{"head_dim": 32, "rope_theta": 5560.0, "rope_fraction": 0.5, "bias": "all", "parallel_block": true, "init_std_qkv": 0.0361, "init_std_up": 0.0361, "beta1": 0.9, "beta2": 0.98, "decay_shape": "sqrt", "dataset": "wikipedia_en"}
Each number is 500 + 40 x the weight over the matrix's rms, rounded and kept within 0 to 999. Layers, rows and columns count from 0. Numbers have three digits each.

# layer 10 attention value, 128x192, rms 0.0717, rows 115-127, columns 96-191
537523461500495533524465530481507545494553476463515499463493526507478478567532507505519485468505429492545471480501468469531465532492466518458520446440475504576505483478518526522376501503461543545457470545542495510488536519503488578498512536499542554391533523506486523565605553537468494464
455521480400504511555495446533501492519487505526524515512470473522522462519531553435483555414498476503538488532433575545450500508548515559489517510469457426481516546493455539548478493479427526410457482508482519504469455518480526479566498515537423469439563501499510500490538429441524497451
509438481483535495518496488558527496528539463491475474469496421477502455492536483515508513514509418435504460461543546554446516505489473433496451475513531519523502469542470500570509487496504569549446593515528570474459465485506482566556498540478496493491498470469527501498501510453445497489
529496484533477506478485500499483508467502496491494455489484475506542457490432417500471513522446461491518497471494513485425499498508496498505469517546499502485495476503481495540473585497503530487482526508463515491480441453518501566547474441507518512561502483463531521470492449554489483473
529475508502512524495500537459478505512466506503514520501518485484468532536509533486526489535567511521453476477497549531455490476558457481524502458525511477463541511458480494521479536497528529546504503478590486471506552527482495533486526568496482530495468500465529480483461472541473553509
520458472482541526436513440478513467501506475479505454521510509466538416489548501522514512529484398540509499444483579501540525501506492480481494477490555553561491482603497543503512511510495517450488506448411536537540551526540466479488514394491577498503477526527443498511499519435530485465
517442518477475470512475431463467492476520431534491514504510525507500541472539510524518493530501484478475505512536476450549474559451444482504499547455510486556513531475473469533503504441523500506473486486495547482508474526478485524435493530430543483481522518457492518548503469488523494535
512528524511502471495509539498561553468467405551484503488528457482444451519495477487482510528513485496488491555542507512569483491468504471491503477488547506565490471502409433476443538453475538474492498535501509495442462479469533549499510519500519468474476545487498511551513503512513512489
494493547490466472567486524516548544538510513490497556438466491513501516540545500460495540533474524468519508544460499486521488519508516492486518476453511502480511463536505469517497457473498589510473558539486507471507466550486472538497508504530505472562503526485529475463502503540531505535
518495498519492462438535530469469516520557438427440506534513495503487488537508552500493575489553446477536468502514481445591496520595447461481472481468437466512502502498501488581569533501522481444520439513523487505510462524486546460454510490522506500452513532470540490539545488493537523484
491487450580474497542480427523425505518532497489522493475527513487570549570571476391461502487477551519464521500472447472514539555470470487501550534517526532449526514510477455505395479481518474502477555554514473508485569530503494517598494461471519461520494533492471489495551495522515480543
510474499544472500560517517511596485510488533496524541513512386489521474434526481505447462486558507491525600492536514548458531503497449527560512551502469454471494517461501467575527503498516452500478523458589442489427468553529445510463479469506484455398482459497503562520522473450494471554
521414502532466501500431465508497447462478424475503501520491545505470474518517463485522485533491499523557496463456543511485474483481488483481503453501471465484525551505483493448458556452541524533502476535621454481554541578497499465549500552522518584479461528527548572480506482572516475466
# layer 10 attention output (transposed), 128x192, rms 0.0718, rows 115-127, columns 96-191
528490498521521538522518521503540518480492498480583533496510494477451471584478527530497482537506513505498499520519523530511499465472462488480514508496456465507497438483501509527517515496499486522515506484558447525504496523519474523494480501492442546506539512518480461522538445522517539549
468485461490479474428517492533492435471486553450529483434505496557473511443427541482453509538515514518457526475520487465493531534532508523558541526470496466505487579476579532540500518484502426517462465462508482520560510526540473500515618474489497561490498501468416539563542535459535469518
546453453531525487511533507497508539501477511494540525526499518482504487488540494554559437508481525527470528544559497519528462519463550475518465500463459492473487518518503466480408497508486453513521487491472497493494508538495535544510473453488518503503543448476491556494513491565453565454
477491508510470533517541512485447519499482491499493548538529504475478450480510540542484499452475480490522455572501485510508488495474522553471505495499520497515524490560460496516485498543510473477525498506491489495479491479429507507555453496461558473461486479454500524460439509550510503489
505530504524534520485528517482482497499471569497419571508439520514473503579549543522513491534453511550482506477450506481491471445518480483511495505557524501551501473489480476472501531458476516515547517468522467508465472513571453539578539478497528472505511452488491487514530509535496465469
566468510493571517511513479432528482518523486516582474534548483467520501558508482493500477467541485481516479496564492471533512460493495476501495484509476503490578492577474476479480534490524448520510477507488503457530503511516482540424513458487506522576484596487508519562476469502505527478
529496488500519459489518517518465473537501487519523445481538531552492498486479495475501500536460503459454531415523572516483513519511497493498501513448506494499545530446526455506511486478462532497483511513559524532469500500517463460471482508494470485511471462470514520477487526571499507553
547511442520528471497457518546517526552500483470528460529536506474522484484500504483451504524464546500498528501525506510556494475507516449517478508482490467531603456498483489531445505547523535491485478519487527511436480537506519513493450500518507491455512470448495508533449506538484421517
546542488485508441490497478502485564537520507534530456534484490529441534469519515485556546499524473567498583511516489506504470458482463516486463531506490468492496477509481471457527442457475514487472500579530514489471501518545488479482444491454526487429497440494490495529486481497519437502
500484465483527470442528538487516457526486461568493416489582491543495486530500545472533512496558482501548543437483476481550563492517432496466451525494516501544528518523484513506523481503522461498455511464565473565550477501503414485467542511489488505462511540528489466532539438629487491538
513466470567527488483478456576526514526514518463494490526493483534432537512478500473506488540564489472479519480506540459454520506433463524501522518517475462497458510504522438475521476521503447493482549486509551470457533466530486497527487532511473511503454493502511508529509508440503522514
555492445499416496516458531505438514514490478485476494432532532526478476516507541508489475475448469515514556469453475523495538456468574532557452478511530453517452514487523477519471475501518478509506566512513514432506545496514483554461471537499521498482486512457485547480511470481471528546
494458452541554524527512452432465462453468497455445514507497551483466487522563563448475454497529501525512487471462517526460561506473437485446552477484470543502542453538556488431491541437463555514529468562521500517548440452570484512566481470475548528467483481493460446563517454556533481555
# layer 10 MLP up, 768x192, rms 0.0824, rows 0-20, columns 96-191
522516524462507478458444444443525479518473530498611400521516503468483437427532500511488489533531440476479419482562527459517560484517459502533539583517596525494508498519453455439491424514516496519497443573423537498541511425564445439474504537475527528404492541510475459448473501501451547495
527446535538546530527527483501602514515527477526505477500511518458520467480547502549500515544510505507508528457555461480562466519551396468461466497546403475556457484490522488559552485505514499489567468484579476505490445502462535458510489469526495507511479487509474531462503568515443490478
531548534523495472472474537425474546505510487538560472482463521485490515540511572517480594517472433484543454524498440510502482519476475534459516483492552449463484481442457455524413527565496485443471497572480489470562461484459422464446527508507496517534485547514451491514497472520526581520
468516588421519487471502488529505509503525479525573499504419506517507495611511506524508454531474523432492440532498478505540481551593423418507536491432514560503476490507582483560518472546507458410477481546436476496528561453497529489501502577508528492448517485538489479511440495440481516505
467462466494501406467444492491506483551531493568494471538508565495489524457417495473466464490493474495465515439464521534477482488482533451506530547457475441551486460415578465479502526562508538596500465436535500495569545503501452535484567440517498491564510486485410481514475559447527532498
485498509416491479555441472480497467502493432489463514562477466549483503525512457620481484476564484433494495499570541478526523503424484482400540522491495548510517469497420539570505511499543553496533417530482512527609463452488506505544483505531544518532544531451497537527470467470494552541
519437515431516518407527520436537499479489495518587545469453494516422473548548462512509516579545506494539475482488520438432553436464464564482542553447526535557447475431546484427482507518479531538547542523518545440565509516469467528458507562477513505462428467536441551543497560509451503486
516504427446531424444509559419486449457493465504537546519492449489494500430472462496470422471475528495515533462534590512550538490554480581509512470476575479521508493518461552436474477566549463469530527522508394489497463515480459516489519447506482509427458489464463479553448504568527557522
462479500510474472484495518423460388525498551506504537435478577546504436453500579515454597458485495541491541532416475529493481548551570476401418586470438450445534514511494415459456484544526505550558524503571502455462546466508526559581558457475543468447521538540474518493524539484487453506
560512569422490438451503513515549504498481459511503515473492508464469509512545438540478562553518561504515487495456511507530528474551502552481448536473506498521495488543610530422563452482562473507482488489486462523581508477490400523488486528549465463482560442551465419558491560495481531449
427501585600453446488501520503471503561497517382554421495489480532518368582487510472520471572527500570543536487534561476491454415485506578553520509475504466461545482485469466529506594443518492537524461463505481509523461521476499472538484450428567454426496551501442474433460487563527507553
552484507510511471508493524499485504547458430442508477509437562508559523462540526493465438556488472531543474419505532490471508489541563527507549469574533577497507528494497464440432494520536503464541500546454510510459537445463493479467454508524453450477519438484465498569413524583495491468
453533503479427456456440526510515491486506472469594422527496507441459405409526513521529540530624532498455522353450474492472494497523510442429466565527487494470504491525550487489518514566550454478488497522383539536595422482521454494408535518412494521501473538492495489469367556578486567534
503474466500488550494467571436476449569489533490480481465482481556518512558532479503486521516481562444473511493515484508527463448478507458486470464514529509468468442507440496475502541463503453512474540434548519492469470462541585527510541475503456472492498593417494523457482512553491580530
447524496520533469446568427468476505475509389524480493505554486486560500505387526485514501514544561499508530493523442551531469441502488453496465456493514501463516512464519515495423506531484525467482481496433534545461516456455518456488504544355556540520592447536507478460430521548531478541
530482468535526538513471502536521488473504555488490447496511471477496510495548484555493520564492530416538528515519518507532567546512463540440482565484514496509440505516500475441510464532469524512497524560615507428504471481453565493491498500414502462509551459527462573604470518499417561543
500500476426535509494476425487495474512472470512497504533523493484507546444499600443523464517503468478504560470490532543551492544546521509483456563443461497515479447516528504528452497490457539471464470480436538486555488518461450491511513567538542519524596549501432428499535510501620461489
410461538480464434464447461483505467531501538479544423455571493509551485473433467536487433506514468547489551468499485543502497538528496470491478474462497561485488493496507475509556445456523545491502502475407499484444435437470524480485534519487510498498521520454462482514498448532565454533
496472480534437498470492461431485473510473483508495513453489498534574503551529468478527466496480540442535546559472369571499540507457482509473550441440499533503515478478478556529434506475461520469515499482547457510505536473448476554482576503552588480466461460459514450494535505440545466543
474472553510488444569539496549537554528505474472569486470499498406467454506525504491489479536527500526489556486455403510501457519492538494519500428509487485416494523452506522467494474498474515485444444567469519478538495494518492519570518480540477525525503488488553429488456534493510543523
550520487551508507453451476488488465491474444547540532489466474522508454502524496502572518518430565482484436527510499558554439477495508526430480464511482504488491458520538494558506527486454512544444461510571504476484550503461441489511564482446510455482540496503453517566588537499489527538
# layer 10 MLP down (transposed), 768x192, rms 0.0738, rows 0-20, columns 96-191
514425511522474481440530525458477491496478423502571533492495588532512562442501516561518500490501506532529432514514445476511544480506531467389510518532473445560440438446525491528523510464489488547444508443549475548444446567504425513501540498505431494407547462449574479548573545491522607512
448529377490532519520477557485416469518504421476473542524490489532553532473520510523454518497465459534511501541537481507484549487522532525472480443498497534510525522469485513456423565511479553495443497467413542474465497476484504555451553526443504469528531451529533454511465423420537439498
468494488540495519600436492471515442449536462492575451479491488520510464520501453480466490568532502511541533507507574460500508521456556598522468533506527461519481535513594523513513521503429503487522506550474565437448462546512580502527472406516453500543470471540421483460512487506461446534
488503446574492492457522509555494528483552438438524509498468517543441445489539495499501512468539483490527606460594484509467494421505564442451492489568417527572569507508562522505420479531560470540570520476488446489556514479455555513536505447480481556518466492500490577492490463386531545568
444535538507504522481525467536552527504541510456440481473519488477514514461483504480469416491458459462478454546602481427559566480530538583564522586474499531497453532585437562505454528437568496468505447554467506487474433422462557444489403567431514511449526519504509542497438473500488434453
559474500531466435472560555536512513508453543452557421469477533485564517416528468475600473532575515467504515521441467494532538527496523495499462427556468541601477456469554503443468478523489494532449496459518441508454556505501484532492516437477452494477460442525521492509486547543482461502
461523505581527479537538554480436484527446428455446465502512494515513501515519488527457538533508535429451488504520508504567437500494512461532518470544463532445534486507472521525535467535430531532494522509481519496519524520474484423563598535542447509518528480436564490512483497536489481568
422536494467504566541483519508535482542508510448490476483513503545513550452493619517501467475492503459524520494500499507485500531491491539484467504500408509538502510514493505517483514484458495496486476525501572510575501531499497439538456560520523511482502540487429528477520521472436490491
531449518451458489521528508469492515551488501510517455480473506452490491535534447563522462512470443595494494513485591479505502491534489488531431431594565478555575527480553484515529550489469494517434487515548538529482496564503483515486497513533501458454491518439536489467477462489464444466
513498508530471451491495506488479475453528461476496483498501470472518499558479523531479498507486499510500517512517500464498502515511482528584529488512465494437517491530458485539463535503516465474478483546499517538496496503509554451409306489470504477508500510466514461492512565496539551526
453530463411491499546478460490518461490519457495486508508595507503492563466469529487521554470505502520475507465446500479461577494529503536523525560498515499482469478511482559550451424544427479513527518538501587501506578455476501588437614507499471558500479477445470511506503465442482535493
525528527404490465533473521508474416515462579531468466535484558533524541540465502449468399511459503492411434542572496472513503515561505503537467619515526494470522551492522463511509545475462517541520498487422564484549505518515488500526471508489475522558464444556504454522533456421508497453
572376521462510553554564533448576529431533543529490597463530436544494543534583483444501470539448524524591532468471504491508479501515541539465374411556498513568452533504424527448473499439559496527495585476617451514485557500495456392562539451604552462483524510457490476495509501518544535465
462548532501493487494488484496498551425494473489538515524503487489570469484443503512459461471542450546529497492506486518511457550489473519497541561460442498517552540559563495527528457555516518456523477535478439520499479439480487495454573526481515505496538460552514502544480482458482430472
499458500475458491522412566507495494508508607429533474526535507523480469498548423546447502465470452487526489513439525469532532564502526479550489508492527469504489495530482494491530542465537480553461544493534488427549534559519473538487490433529502459494418540459469586487537421449471523482
417484534477486513474493477518478460507473498519483529499445509595427469497509576490503468444521524549497500517527433509460539486567512493466515500483559469537601493507451488452466506509423484515503494482510452539432524494538457436513615494468537509448501461418508497503564444503534452480
499500559560499508554524499466457438500505472489528531488483537502513537549564537493531523452485570440435401565535467483505526503550508489539538584509504488495480537478512498534516507535466499483503492563516521494520534517482521468394487511461511430536518545488550447462436497458449483501
492476475510508461576534480515451510605446474526426581520502474514543513493483516466519524456449581525532490471506462503524562420521493526496535460486497512502474477492481487464519532503477439456474400510527458508484475549490472544451412533532476485510530484482545413524415547422450544476
497498504474541444487514505536496511481521491464562490579438524554488534485509568525463516578508481511500519449461538544455538486568478429483498514569490463495458481528464475482466520490536499522484486522504489506541404524537493492468459537478418521546526438511425547533507511501436553462
535487469489476479489512546454535481454492504474490539510516467569479531483500568530529508504525493506567459501500470516486445451499453584421510527518564496521513482547439439532529543571540474521548535450554500494407485490485476503503379526466480501502462548499519516507526473515472521513
497504503472557463463538588481518504444541511449573542543506497443495494506527474519474505523454500500481561460604488519491563472530512544479428515463453478545469512549512508466547557522544540464555471484458465549496438437544509448407471436512500550491456457517446489396460510516524542455